python train.py --d_mlp=384 --activation="swiglu" --positions="learned" --bias="qkv" --init_std_up=0.0394 --lr=0.00263 --decay_shape="linear" --doc_mask=false --steps=7636 --dataset="wikipedia_en"
Each number is 128 + 32 x the weight over the matrix's rms, rounded and kept within 0 to 255. Layers, rows and columns count from 0. Numbers have three digits each.

# layer 2 MLP up, 384x192, rms 0.166, rows 272-294, columns 96-191
068155134046094105114115142190187145124184188180145111097083203173079111180121165135145168094112139167159159117134094126072113068133123203109171119052138184132084155077185123184055067069170156133127110162102137090091139143090126080137176153106110165119181092139087189160148073168082166113
098070101096140193119060123177097139105143202097077189124117166174125119119090149133150217174161098137180140104124173158075177086136168140150142120065121185134161125137050112168131094122080127136092143136112085169171114085167117145142126137146095199117175109141104127194066133206021159121
082116148117147073083129157152076108158062098072093111130130073107082125060151106063027162131107044114116104142132139094146167141058140110095144163167113117075145106210147161135105135100092141089130102043176097122083063149141161101100151159116176109134139116084156173080091133130142112143
141113142131065103131077163125117130121112130091102152178115135086151070096139112072123142123142186153184118167122098166134168111156130212183134138158159150084136144144163192149174101127100150089095082093181130089125137124143135068101182198111092152118150144166150164100110124158124092101
134103128085095156118090139105137131126068092219107141121105144148125189164119153095095131188145099148144100079118153114216099194084129094121120134149118174137190064125117140076115065111104152131156078103145087142081074136126148170097051144064161120093142194156121114160077133135144130159
120108210148120087129142156089117080125122182083103109102165184170127134172101132143133117132162093144087146159199046125120103140080152113085148082114127206150157136099097089135124119115155138183141069204161134103144196140105081165148131140101200196142158159093129120123087117179089135134
124096123199088144131091087153142103157088144129124111119112117147166140109154097172104110119113143167148143115163116133174173078156116141145038122131102141166167132157160170108191102078121115122119161138117130093171190143120092122152144161175110182127147110101159090123121133149094156140
163119148136177110135183152141114124111163096113102136097095115125202158134096070113179121133126058141116140093112112071073112156161116064165147138117124088173147138104147122143029117092132168124098101144157118215134118156132152142169107146136061179129142151193073140197207179143115095088
118141083108251120112126097069128121118178181136193166161209120096135146153141156121132152153135101191152207121130219128136124165114123107145111093134132109154137089111133088145149164109105165116156149214149125079080188133150141068190154105125155153196079184189201096097125103120143171133
175169118145158161144079088086096132131110160117108151146129060118166078138141131140132182116121111056157171120146142087132139178162164040103115165123138138111134129173168102180127150130079068150078108133085181163094236126141159095157123124147075137108128169078092119172088188144099095127
081033137125136147161197118128135161143148118121090049082081147139134193112159131111147131136129124112170165161142126121172142097171115176119115158137109159180082144167162150172138104068210193087153129147111104159133112159097128083134159154148111155095140101139176105143154146183120177092
136158138129065150093119110120181138167128127099101176176117128127178092089120102117128047147105193111124058134200070175188154134140167148116199098144147150183113155166098118123155158105102076128148137129121175127167100141090136154093121140135137143099143108107068129120032163157117157160
094115045106124121165151132114103177090157132145143106081206162150184134093178112182109121144141149143170083159188137110102112127092112105060144144102127141145139134126145095131132099167129101137119197110149136122109118130181133169135123131074131129170169087139089089133144106128143188163
129201117093170116142119103068091099097082126170091094117150118101131162111116130172142085140159102148179121122114146168144112132089124135173171142094152128133127117132174130113130149151127143150117167069089096080127101138205159196093074170141111150127142090131131118149115113103091153149
120133166100126143077099163155162093121118066144108102114189185112095153135119182144119126129124163125104071122137095138119148119163129138098111130014088075171129112122084131147109096155115116140135177165113179088107099108179151149165156151160089150111072102066128134187203125093109126095
060121074190123172141158044120174097127067083152128112123183193124080158126138151159124108129100131073152161090129122127122144114153115141129100149078114133180113155067226113118173099179195093163090102147182126088135122170171122142178195118152099154114119137089086146094111170071176098156
137097161102141152071151158115094163130076115191125082111223119111154125132115147164157065166125121066115133149085122159138138143076155072081048162202056137100135148159139157141193094168088080133196178112163083143093140147130149108149101168148098158123186180107142072136086157166171135121
112136139145191173116098132117116080076196155179114106095131132123141167153102106118112151095147084129112152125182140149086144137163100098107158178130168099127139148152087136161129150093103099086111126159079102156154113160114062108127127158140154159117117092118132116098145121170159107139
129085092070149158146119157122186203084107119095125135158109126056148156126067114128126142067107118096165105125127129092165112084161182127097068136088138138088129143137132150147119075176047075091097100114168105176142041120063166158153117107123167109109135154167152077106139097136157081111
151125120114118131131108108145162086149164128181149151131136130110157120125148139144093151153094105160130133130136122127087154084137157124127153138149115170122108167110119103090146159156135097152131139131112168154184171122176135122180090092173075112145149094161092131128131134141146125124
167105131158131140097082151132117132102160142106117165153128108118151140131180148175139124102141146119143167135133119136156141128092186159121167100142102113106106180107097142108114092140150125086121164157135114121091132146134139121161091136141131111152117094146072153121114132088127092126
152091150177213155109139106142174137151204169127181050138099193102111108122140172156168090084092128127127138131112185161135078067161128114093174134116111140172126197137121178106151118164144159066126106106199143083138128063116145115112183143177136142154137117091126135191145145076132116156
123111162082087098143130133082167110210084184187141124087114125099103140140092102119122081207133149119060181107090139097087076122165194153174107155159161122134127135079073136159104053179107103168127166151150056214165164157144078130175114107141170134118161211112104118200152106104162145202
# layer 2 MLP down (transposed), 384x192, rms 0.148, rows 272-294, columns 96-191
091122116118137127093081174183144126122103148155148142119088153150106152100138134133120136164090146171143149151124119133042104039126124189133150109072154169142111116138141117135110175143156170130120085146076115134113137103097162097086146117115146112116161157143111174111142123190176136122
154070162100173107135092107177136158142157153083101143147143112168110193159102197134157168139170137109174101134088176134106176097151150137125134049129162091146184142136047129074115122109084142083102126172178182137189117077109119163171130087119150194187142109134180109148109131151091163127
109073179151162161162145205079094134148105141148061108130114134117076096084152088099095170106104167110141143141141125107122180141064091159137143144136092142083116161214154079169116169097055115082168095108151156130092091136084132157125111131099213120099106099126087116085098140179123114138
126133118139075122089083082124134079140109126079132137123167130105154069079133091113097150107096171167179152156072147131179138181154133178137123050092128121108127145141107141132148180103100153022123146110142134142088093143119143088108132133156090129107149148093137152157134106156147114094
117089110133135139122136133091119115114136139137049092195120103163170188184140179180164129140142165134070063082105152116168131166071127129153099080160149126132070141176118219127149140137087157093137189144142105111151101112108143162109159137121141069117136123095155148140137117131144096105
151108191075149116069097084157119133093108176111140174171151123112117120132176113104113171144128150177222164139136141165159141149140102163170154138132094151174156108119143134160071123103090066097176067108170163095094105119143066136111162139208180038179111115142119132091149129115151138170
156066142138120119120120112161129112111132090109122087100118051170184158042200129133119108119165147136135184097159127092177103170155152166104073137148117095204082139124178129136180070149148115093124132116117124098130190125118087117116053157116151219108168103119151113095123169128117137126
155092162142165136186168115116097091147051109149125152122164169086038119141127216131095119123105167124118149131069092123140097123124092161106134143133109143132167147130087163178199117111092145142213158096120173088063164134117100106158080138118132108188157136089178143113139067101148148102
134142110080136109076173108176126156134106128151109044129106163092136160175109133174166184097198136127167127124163115140111102171167145152115109083123124174093132165080154107118120100169044134183162154159106174063137109158135129118083124130082119151134183075079069094091175070116136202143
133146033133154143128147112126080117113126160146122169099099047092101095169152156162145161141174112103151164065099109136095130130133122154164098125066109118091103166160159117210106153072149113110142190163159107153140174128171145126107114108101174183112104110159077103147088190125108050111
134060139081120182133160101107120174148055164132092105086143161178127176088130098154161185137155184148124177128184141126158146120153157179125171135202112179152122076134059147125154131144190095104143147148134172145151206133113130157135210169139085094131121112211132077125139072240119149186
126148126167139128127101123150131203141080127123102162152113089148107107094142165147128143117115105062061113162172129126117143138101113123102089084132096152187064133133124118145115104126152114180091143112157148133168130125156163134136138151123124159175128087132106107158093138124183157140
136145231159111139175106100153070147106124148139152089120171167133157134101169104175122116114137145075131093161128108119123122112081100120116161188091139106150110117107096135074142122161150062122127068173118102140099115132155143112186105145115072097134110102119082123090163112128152207152
166104116061138085152113088195096112128108145128110099175113186147174105084143076188149131059131150069145141171113110154158095123098154090183108116054115158108077164067153147112160105138103139090117183063146106136110085127141125119145087174161141141133148076154138161100130106097103154151
104092237077200157049147148162106107086114102164112052120147145105133191141195118089117094104144201135103130108116126106168103136178139115121114089098114097165123103126150152129189116128118083149131155139159160132182078154112106147159172141140138137180128121073152190117170123093097146109
080092157130145125101138163135160136109069062143112091110141125143133134149131169112099143044121159093137201067151092106097133138210118112086138158087071092166141148113160129149171116151203063116123133131117104110129136137164108119179146100092134136162119150088086120144175179139147108157
159088143104142138103122200103115120140099151137196207086175177112131122124106143111146074107130196058135116093072118150116124107048149108108081169153124109085140143197155137125188118177091100138187071137152059138116171137094085060124111147201118101116181209139113104125131168101118132179
123178116096144143114098104142153148150203099169084135091135129118171116140111129083131179070101142127116051075150158128117188144156094114115130093119121099153144157113100105159129160089144129078117153089098092187127135139130092127122159126144163140123097128126102046089170168154142111120
141122129071176151182140167120140213102107123133142133122108125056114196147124084137161108094198079122154145165143154117122149097131186117141091105075144163121097138144091147200132091177006098149097193089085108193158026090072195178142165074107119116093102139150133097148113136188145074063
092101105141152129168116183093096150106120149109110121085103146152084127075125114145158076096101140108153089105103101133152101175113078097141117119115133098153113124139146146174144111108140141141108135156125142085117147115062140127109126146144176114113116188107123145108141104109110182108
171148151138157102107109146130114132102103155115098124150121091132138131127144158139141143117099108131132148174140126108143146127149177134146134165154150071141111106129143130082155144144133151153158127115112122125094129131134188110125118144120122117146152097134112065105151130112160121080
122090182187169107140107110105182124197199172116110139116180147119131091091076126140165085133149097083114122117096191110142114085155146153146118153192132187130091174120164149175135131199100113077084040090151191065121114045116176140118097162212117116060164098064173172110175164113072109100
169173227114084064043104162064115121119126126111152122112111131089155117119091117133178128186187193102152088076091182054077101152188127089147098143136138127108143145069100134139150067210087182163062058170136092142092113091099175081178155120141147150102160153084141175094099179118150124098
# layer 2 MLP gate, 384x192, rms 0.166, rows 273-294, columns 96-191
141109121186127085183117139132095147043144163112115139140149115134135149144171148116126109140105150179122106156064094096113123077065138126125133119084129114156128112134130114161089169159086124155119127176143129119153186096062077115177169126133098115123132158147090220053151116103196134146
162158123133060142175118165123154109130118137156121142140148181187190127161104155144142103109139140084116149140135139175089142144122130173132105149078211141161110187035093140111151074103150162154145136167110097141162185114125097167152150077137124198129117114154149095158154165150129129142
169096157127101142161176187204076123117145127150123114107127142155140121158142129127126154162113139128133169081145140123086151143111197132177112145147089153054123135071092167122131062102187182144178130141054135098164123072116133167176103143122082110092142119170147103121140160137144112130
141185082131090104147080110152151150166070095193161132077129156168075125110115054076105127138157177121093164107117126130099118124144129109093150092109124096125145135133147121063078124088140085090181142064152144167107135154087103138157098120102104155137159133172161078152117110161173142108
200163082134156099119106073175136168129133109140119103188103101090138127092121120127092120151076118157175096122109158151097130119143115131090142172149177059131105156182133117146122141127129135085140196139091095142110114138169167103107157122178071084089109141147070114117118106119189088137
137123134138146132110109118138143100148146062111113122112114130158175162164127121187162120115150126119109165131179099153099132054098167157110068082097097130144167137149222106133185113088134114149086151150100082127180172156093146146133141206114106156115156057119140075145127167094154133161
101135117159193131183123086164151143096110161106102100180147092116108160131081150108078170128118118083134092133128158135087107164149137128138106062135124148117178161152202129130194118062132137144177140106114076111131142124139095142126161130114139129169138151130163168133142078130175138116
141130131138075100150067097119154170129138103104183164074082094160117133103108117127141119194152124050092120141159148123154152144118112150116111184176183125126151049185130112135140114176133131124135096136146127158129123116121115110160096127104110148132105144133099198120134121122155117143
128126073149089137136149094104248120113126114124086131175084154163135140073139245090199102122168161093140131160111108053072145137099108139154056128140099120155144090162113130117094102127132065114053129119023162173128174091152022126119133117067092096158154175093156120137117158119138131107
165207167125130113103074169133159044120138151143159247176185141102139076128115125113121143112114107153079099098112101138069128148077123086135131119079157114098171104065109131108076126133035061162081111115110126115088121098169088153066106130062135062170135146129101161077123143051167047201
160137141145121123121138136102143151123132100142182112115153141176153178126101168120116140161125115093128125114099126160123048160110121117157110130125073093092135089119131163129096121142106136141053135099128090161142129129121149142087123114192149083119093122182214131113150165103120106133
137149215166171121126126104098127103102152151096109178133086101122139129140142091151133143124145116110110120139115128093132117138150115132140128117111112115075105136129117175110097119049064128129095132133155079181182168128128151147133069169150125082117102175198138142153145093143110152138
084124101079123083156172116154130162159136156096060121180120138178158140104123094141148164069143090131186144152099047174104112111102190134115088060104158124116156205087157061151164109124112160182130093095123151173132110121119154149109141172186107153131155097178169148134162139052102169148
128100154092181137117119136108086103103085197163079094194134113066079172102142096152082088148115120101132137124139134105177143140163104129095150086075128108160133131183126158142150183189130083103110090144069118140155092148153122079156158173139145184175135110075114154122135104103093178062
088088072183151137082084096075135112104162135099128116112164091154117114186151113066135083149167120161138151161098119089158146086116142171138141134138090124208088078113133142117172157143101134186132107184145079099184158214117117090141156094126139099105146157099160119119157098152117175102
115047141135106106101106108146145101180104121159077119096121100124105124035087110181155129222100113129097099139094166096077132134158132100182119116140144135178092081100150141161203104129098129125122124141138112137144110137119096119176109070062178211163152119154134083135080154121101147086
173137137124129110141098108089128033073171133116157163111145133050118164090108160154094110146149107110159098107113166078129124137139120118143115088145137074146141130168112121140163125114112094120160169142048186129169161119149132190147115150154139160168115186082131122130125109123118112122
085144141181108102087157117126101107172128120148129146120096154175097120127146167097112092135178120133076116145104113181069139153166073105130146127181132040116113154093149111164125179105223174152163187133102138087116191128189111112105121164083095118139124103122165097119111131117146197148
171118166168140112125144112143065162131141117125197123077127115129081147107092127118123130145120118111177093132115113120133100121112114116099086132167126096139113163110127128131117143216167135083134150156125176113111184102166104119119130143157139145163142146145119097098076156144093105134
134138126121124098084139135161072131126091098110098109112091147100163157112120159143154113134194187117107157132126109110112141103153157124133121135132138102097172093128120094067099115155157148145157155062123150139104143152154179149163121096134159084119108098094144111132103126131127118087
099117125092040106163129149099107146094077087123133165164153049131140095172148133093053111153147178158126182148136098100117157164138102116220066112129111133188096059112107126149128149110175083134100069167006099180140177211088118152183131084083078120128112166162100083112141084139127156152
148132091144168105057117144115099142202113143144128054056174151134177116127088130172243061198084115106094128183133127156093120150165208092083055119098141160142097200179152069158089068162096196204179173194087085131166140181112114150169068132164130172096096111146189126146091173142132134083